config.yaml
n_layer: 8
n_head: 4
norm_eps: 1e-05
attn_scale: 0.0884
init: "normal"
init_std_qkv: 0.0209
beta1: 0.95
weight_decay: 0.16
batch_tokens: [65536, 131072, 196608]
seq_len: 1024
Each number is 128 + 24 x the weight over its row's rms, rounded and kept within 0 to 255. Layers, rows and columns count from 0. Numbers have three digits each. The size before them is the row's rms in percent of the matrix's.

# layer 3 attention value, 512x512, rms 0.033, rows 116-127, columns 0-127
102:126136151090104084148106135140137102142128137161135128124151166110149125124136122127172143179163098066100123120126158112122128125136120146100119112114137104078137157090107102137118125137131129141166166114095125115158117135165148138102129148094146184058131117103149167125108168133146141123110158116116102122133155124156111141122136121129154130107137114145081141145126114107167122122097
110:141139117134134152109149105082131099127081098150139135116157140160145118115117104136103117086177125175137128134160124118107104150119092098139139123132112120127118128105119126120140149140145150116107109148114121169138134130112106152102109083133157138130132117101078167122131115073153146144090131158117116136140171142082146124186107133101081132148134115105119130136135143127113107121127
099:120148165123142144102133110131178132126108106134127143111132074082145169103116173111151108131150157099127146143095112098117141175114131131150127145112128120152125143122137132126146127116123133159150116092160168102121138114093100067095113107129125134139116182138125118114152121124148110164183128112135166137135165105167125098115111124114148125125134113155169151146112143143112106163129
096:127089142161093128149143106130133109165155124113140084143136119126122164144146121113164136149126184091111146150136159130113109135144135137110158130075120126127081109184152117149140141139134102119114119120169122150153163104158099158140185152142092090112116091145123106131134145153122102090143135171134110187112201100094101131135146122107134118129133148149130116092140134102121132183098
103:168104105117164132145095135159116152112128116105078116088107110130134109140162127132073142101080085121128113097133131117128143088156140159082066142144182095109141112146176112126122131116122124127176128121145143122136112134133143119122160154128093117151113154139151156094141154144140138153145124085127107129112138108068107162116119115124110165159109150166083123117109127132126090115141
106:142121134111099130138138080077163121124094154106091183157103101093137081130120119096135100125117122126125152124161118092131150171133099123137115143123132163142143127123105113120159136123133169145099152120146177135113118125166115125120110106106139147139142135117111115106109151134152147132161164103100185138098140144155170124112125114146131084128116122109135071139134124085096127134137
095:170130135107071125123109124111166129157089109119157149090079159138125102145150102129128126169123132119081129109093127142073126146135147158174117113108138086154134164139158133088146159127153132112148137137106189173143105140116165143136140096120115084109130152087116134140155105135090136136142089096128094088153127177145109147094101125072100115111122133136114095102108117147115167189140
093:148112120150172142150105140124160168116103126100158121153103118115110087144102178121054129146089132129123133136111145138121134113141080119175103158152136108119111115152126149120146112091136121145096146124127192063125144118134174112120144143145110147169107158105197107124083131129159114108132111099138121156156109154148124147124116130081156128140132131077141094156117065082107135142146
100:112142070151149139090125183150067142132149108115129180172138120140154134147103130091110162105100109138137174114123142103133139110154154137106147143108130137113135137164121135098151112192096119124129120122175109121083121124098111118142146157137096166122106145166097169106173138106091114104139113112119138119179170122104190167162114107148103115107095141123171152156174130108088126131122
107:099103114115110122156160186098121144157137139102142125113153142110134102111129140155134104131126131129165124113129167155124146113140116129076124121125123153096111113131121100076104100157132125096116116126123147099166122137104140163158120118149135161089113113117139145149129162118134096123134116146155159126115082123104170156143142136139143139120102095113202124121118150104077149144129
102:124115163144143121090160087160140091140077146100131144111137144154136138117155128146140121147113155128131147163099129150109130148147100117192096128150121136092152106097117113125155126092125130094110141113126122071088149116088161097141096138113133166131079132149124118152115091114140139153107152106112174132143121095101100147178120148126163161100120104111133120151133123119119093117111
113:126128070169141174178108145079134113139160138109125111187092127120130116138146140114114123153113180099149122112096138157113163130118146127112153074116154141130162109168131096087149153092112135080095092119112159162153130144115186133110144148132134146130124123126135143149115123132159096080158139116162112124118119120102184140171144146139098168111131081120120140130107117158117113144157
# layer 3 attention output (transposed), 512x512, rms 0.0326, rows 116-127, columns 0-127
096:121127140128126124100111109117139125099157118125143144106100121108119125101168138098110145166138136130177094143184138166145118136127153113089121128170144131146140144211086148155126127162083169123126208096105088124097076151131128088105107127142144086154121117091130128088148163174127123135130135111082135131131133131128147106157079170144106122141139158117148133124125143151141116092085
105:131143099119149167136116122132127169163135110093109190131111152117172117143112172174123067112115117136099126154090138156151111101187133137137138097121132104094138113148090121113110125134129080100128161120101151110110150092130122143129160112128113134140146148112116131109146158152153154126129102111142091134117100107130082122131189141131150154133125138167133101122106122110121116146158
096:168133128122160071112106115135161147133150124079088170152106159159112123130112135112125088136102130108097135142122151097168186138137149110149135115087116150144100091080070145106154122120125108126133163103170118106138100159133137133164132125135120173157159103106108145125134084085130094107087092065158110117181137157108166144108131074124095121173058141127119135127162140116146116144140
092:164131147118128085091115147105124127123137092126150096112111163132135131144084151160113115142134196137149149143145133137128107113099120121149134140136158117095107144137155131156130168136121067098140141096092154143163120166147131153097124107137139140184107140125076117109135129118095084144107150124112126122117151139108115093113150125150182108083174106092123146150103110096136129102157
103:167141111102125131140123095120140111147083103135185181133107126166149109168125101126152145204149134088148129145136130141134128139111137142120114147103157120101158129082186157138164097140137135128128092059096151179112113138142145091172083090146115115135157132145102118129122145098123144147141107123109103117124108118133122110117097159090153156158184132087139127162137093121187173109131
104:130135137098155138118113214126120154112145126157100139137138127135137185121118108093121135147123158121126132135120118128115140112172135094149136124085087154167135123130113135089107140160130187142127134212083123106149141158126156137121178118114116145089098170136159146137117097155072142143129113125103143151138116152132106110122155109141138124096067137118116119149113094133149103083126
093:124082135134122129114110131123104146132087124124131157089151129130181128088117136130110109146079155114182153134156117147142147129150131147111099114104186090147128144154137135116126078139162135107134072116118156125107114081091124119099116108081106155128174115118156151134119162098106152142132135108070142159119111120134103116089144145176108160139091158101150143137118138089130145118118
088:103081093110124126127102151133184104097106122144126133121150130139151151116160104138148080127104127109133146107145126094160122152123118133094131171112146111135153121084115150165115146138147149152151089151105165120109112152144097127142114120093113156116131112139108162181081112132111140153150154112163130128112131094109140146119162149111128159096080147127154102157151159115101125132129
100:099091130146141107113148171135144140152100127141134131132098147162082120182136100057126110138130105140111147123110104150111110098117151146157129086100075152156125110077138090131163127112185203156157138151138128138141137161138115101180140121161103080092078122137145116144135090146126100133124091128168145127166131174147135125123089115106134090130163117158120148095131114147126166146140
102:136164121129114143078104111144141132165103151118117134128122136118112110157141125148167107109114102117123093144132148132121122142072119110122141120135164116120109160163127074147141132119122124146145131179098131114121113167169167132145102146117130114135083140146131137154107132126104095163154117165155150112131138110152140136151102123176146108148141109104167157123115116169126158159121
095:129123138140105131129082110141197153133142105145113126070171088096140145148128167093159034108128097130120147116162095137154079104144125111137181155132107106097143112133112105180085155135107098090136147145092140151118120129159126169102110142115160074142111118135114126100113103162127108147142132145150175105122114096138111135136164113144124116123147122122153129127136116142142130141135
108:137120117116147153118115135136177123148125142164135174082177143112125102131084131127167153110133117138147142172135103144135127128114094183096093111113102067094134170087104089132127109140171139141121143113116156082128128123107096144164106115115156113108117160154090107116117169105082150141130137160223085152082208121137112090112151169139102178106146131118134133124125111105096088142098
# layer 3 attention query, 512x512, rms 0.0421, rows 128-141, columns 0-127
120:145135092104077184200117149152088112113153079140118142141124150155143166190131109133117096105130106137141140113131182100158141099128158157082112136159160146140116147123167143135115125140111125189153099130107107174119146143136111081087133129087117129158139142136102136135150114120135144141123102125129103113100153150123158125166090149133112108088101148161127122101129131118146143079123
102:094113113159124131110107163136144120123129155117126031118142112151136074119117154168149138135108114165119145114109132158130144169111119099118144112101158114130122162157112157106159126148079144134130123149128146108137152123131157133167132141108143095084154126114136149133136124133115121129143128115120130154127120096116162105174087130159143092129092139107121095114150105127097133167131
111:144121109098095130130110154115102159156125112116127190174141120114118135118160112134130092115134101117124121119131130136138155064122128164138133128117140174130123114082113104160128152128153158155127105126111132131150132136118123096093133131098093132162128099154117103082136124119135144128175153142146138112097146145139072119160111124154143139124139153149113158136155164143155116051148
123:120157109124108128143106157145101112122125108124128114116141125137168152144108147149123125127152086130154124107129128113176149113099133174086128124132154157139137138150167113140113098143054098175144100126118106140109149130127104091110107136106128102141151136128111169127126141116134107108123112107147104134133166126129143117147117111125132132113102115128120131099122116114133144082135
121:108150107141079122123089128142106135099112118112121152169180116125164146123123158114154134109143101134145132123126145119135155079107137156132088109106132150148122118124144093153152125123082149180150134150085137153138137122087104105059119141086119116111123114137152128101142143134136142131131127109127136136105143143130116109171126128155158167146078129115074124131132113110148140039123
114:135134079131094177126102163128141132109140099127125098143131112126171142148118139142139117140150087145157112101127131135156180101109146147119113120110118131145150142172147107144153100130097099197181097130127140125153141143134115101138099121084115093109148112108116188125112134099138076109123133129139105143099149121134129130159128104147115094089118110126106126091143129109130143073123
108:139124159094127109127152076128118130160140149112145122113111146138064112134153097136110125127114175124143139150141108115113068163138123094166130157159115118136108117094091156100113136122150128085097152138175104100118114119127168163149151143177132149130122164116129053156129074128143164168104124131108153108165069149111149148101134128096135106164155127112173116133122107134116135177127
131:086159098140109124126091128123099141094114132114118132165173112126158161118082182117150131147135094139150117117103126133152133100110144159142078096114134123149133120126146106127137113121088156167153145154087119163138139112086108099058149142075126103088151137127140116116133158122147145147129113114112139137087120142139116113158096110148149165122108118114115136115117105112152134063109
098:079154122105109124142094113126095143087076123123125107155116109113154188099085176148155106147138110145151135127119131113165097109108123157143082102122143110150141112110135094116152122121086142119154153195092114169116131103081115107085141149065159089093139149143139085132129133106198129164139066134121160097088114171138133137139073110135149135143142143147117136113113099129133114079119
143:089151095151126138142102148118109145107121125133123132143146110119168149108087160121153116160133070146134104129125148141161160102129132170135072093110139127131146129146163106131153090124095171171148139134075123151140142127088108116068115115076125077107152121141125151113136159148142137127144110116129122158096137122131110114158105091131127166109124116107114153128112138127151135068116
090:133109128133130126108153118085157096162155122128113148103140130100107071165123095103115145116130152102087153144134111125076171166144119088099212142101122156114134156118122146135098161153176145118117124079157145125119149127198114143147140110201113183150105133152137167108119147162080140096118188121148091137124164108142152117116172144129154141110101131144125119135127134151096118147139
142:147119135099146113137163115121150104132145115112131126102102141137112125133149113056089147094105164135123129094120102115103129142132135090121189179137139120115120162124104143102132130125173123129095142140173138125104105152161138142179134105154125161131139124132127162130136120125143098125133125133137135116131144140120148115117138154128118089133117142152148131106142144120064120182133
087:087124128122110133130164111093127127097108090124108140150132168039087137122093135124122105129107116089149152135088094097121159132140120139134135111083148159116160172134156128103105121149144157122156152157171134156135126111138107095104171131122119163122161088152148083162153178189119171125115151097109110125106179143148161116100100140150120143115109119155128174129093114117100092097135
147:096093107105150125104196119120166124119151132148137136121138137145102119152116106046094126108129151134105132087081110122096144123117131078129183148104130135130109168134134139083125139129164164132104161141162099130121125112170132129173167101173124135136157142128142164121133158167159136108121147107132099142109151114140142116131144148138169123109096130177124138103126134149042118152136
# layer 3 attention key, 512x512, rms 0.0416, rows 128-140, columns 0-127
098:162157095101139111112127145130177120097115135109147148126193100095113119124153102139106140141133163107121119130158115139129159152136133137137124107143130085110157112159096139101130120108131145111156128133143120102136131141153137135110134144160122124077141130089143152114124111098141081146127156068137143130119107122140138121098086153055146129100115161102143106131161127089151094146153
116:117136101115108152130120126149122120108110095096122145138147185132127159129139160093099111114146143126165134115110138122150118114122070168088085144118144113160141105158114143117128095118110163155122113166123110102157116134099089085122104154136138131083142080122127123110161111096091129119115135113146121100142125149123095212133107106106137111119099109129172155161112135126155132121141
102:124152125114133076134102124128154155100140108165138112088161108091121101136140144139102156129107117119107103134158119113132121184164150122127107105163134077095123127138102132116123081129120128119133143136150122128107135144153128152140181143160109113124161135101170141142122112111157097141127112069113142148132103113131179099119128158098106095120119163107136109101146108090135142162166
122:113136111109110151104157123154163126092100102129150147110167108099112120140130142140106163124142120148177093104148143115164165149139123122127102122159137067099143073180121129112151093139097148171150116142109120107159101145103124110101103166131163143076165151088127129111163098090128067134100153078150144108118126129110093155133114106048134129100135119112143121120137097117159135109155
134:108122108138108175115155129149125107097105101123167132106167108094137132094108152161119148146105122135141117098157117127170162144117135141127058119194107086098144078148105099096131081163094140134161120125110115150137096109112127110116113166113165122083163140087111114131131105079143120138127147067126134119119122103143102164129075071077142116080147106112120141096137090120165148105151
103:113148142120123194123176144171111118122086128114128144103173134099099119070142126152122135115113133128144122106131137139162149134111117161112155138132143126123151063189117114132145088128100132131153139137094153127143136119074138137099093150130163125115147129129134175153163107120114140151145103142164154148148112116118091157133081115095099161101104100099147139089147142123121103140103
098:135116128139144101112106129123130164115166125193102132134116119129138110153125098095137123140129114120119125146135128125133106101120158117136092106151088109130109167101177090137098151157112149075095103132146110150150105123165110106103181129073134130127104130154158058102098153090132159146164163111095142117118153148145162112106154119140157106108136166161095149189094116148199159087111
136:115146142133108175113159135164133105100092116140165152097208125082141140066140148140133126144124139124141108069143114130169167150120132155130093140159137104114151080162113110090133099142121092150161144126108121147129113091085145147095122151120148106102144112106137153158141135120130134154143128126150139133128132101126124132130064098086116151088129107135124125088129134124143118125123
148:089138159124104167112171138154132099095099107127159152098194117098137130083113146158142128147126146122136103076122131138157166137106125162139112129153124097108137047159114103104150121125134090160140101136102121138131103088071150120091102118107147102081123119109121171159144138117121127140137139147148154124135150106121108133137062113136132158118161118119126107117145115104154137136124
093:128143139124119155129151151156127114130108133100151157126166138064133134069140178177141125114113143113120131067119114147145160137126134122112201137124183138126164100138086139126133113127162073162142143139127112113091135106095121154138076127151138127125144107118113199187145110143111112088123108153145133116148143123128116127128109141119111182139126101106125099086148162144070083163161
150:144113113122126109140098111088138127158159164117083089144048125165104111176113103119106129101119116118122141160120151116079076128120123104117098112108100142132106187146154124131122150133136184089132126134146151125147153165165121094175163140138122135147105131124126090098128122113129132124128153102089120126130115133123133146129173141136123097130107118115120153133127139141116144129124
072:115122138119136169121118107124133115141144157152109121142106102168159138159149082125122119168088112111100128084115148110161106147124108074105051149125116109122103118122162063132118088144168168115120075120116106127152125126150116091118167136117120144144110141143142076119115118098153120128109149072130136119127125135115105120130135069127151095164142137127131142136143111126156150118095
138:102117123130160150120144107108172127149160154132076090156076125133098124164136132136101141122108148120134129085090134131081074125123107094123089142085077129131121174149160129104126131119151134084131128133135160103137123140163115107191138138165149141132119126123138134123133099127132093110148115117093113155103113123139113163143164123145144115150094114129152139135141150120114114153131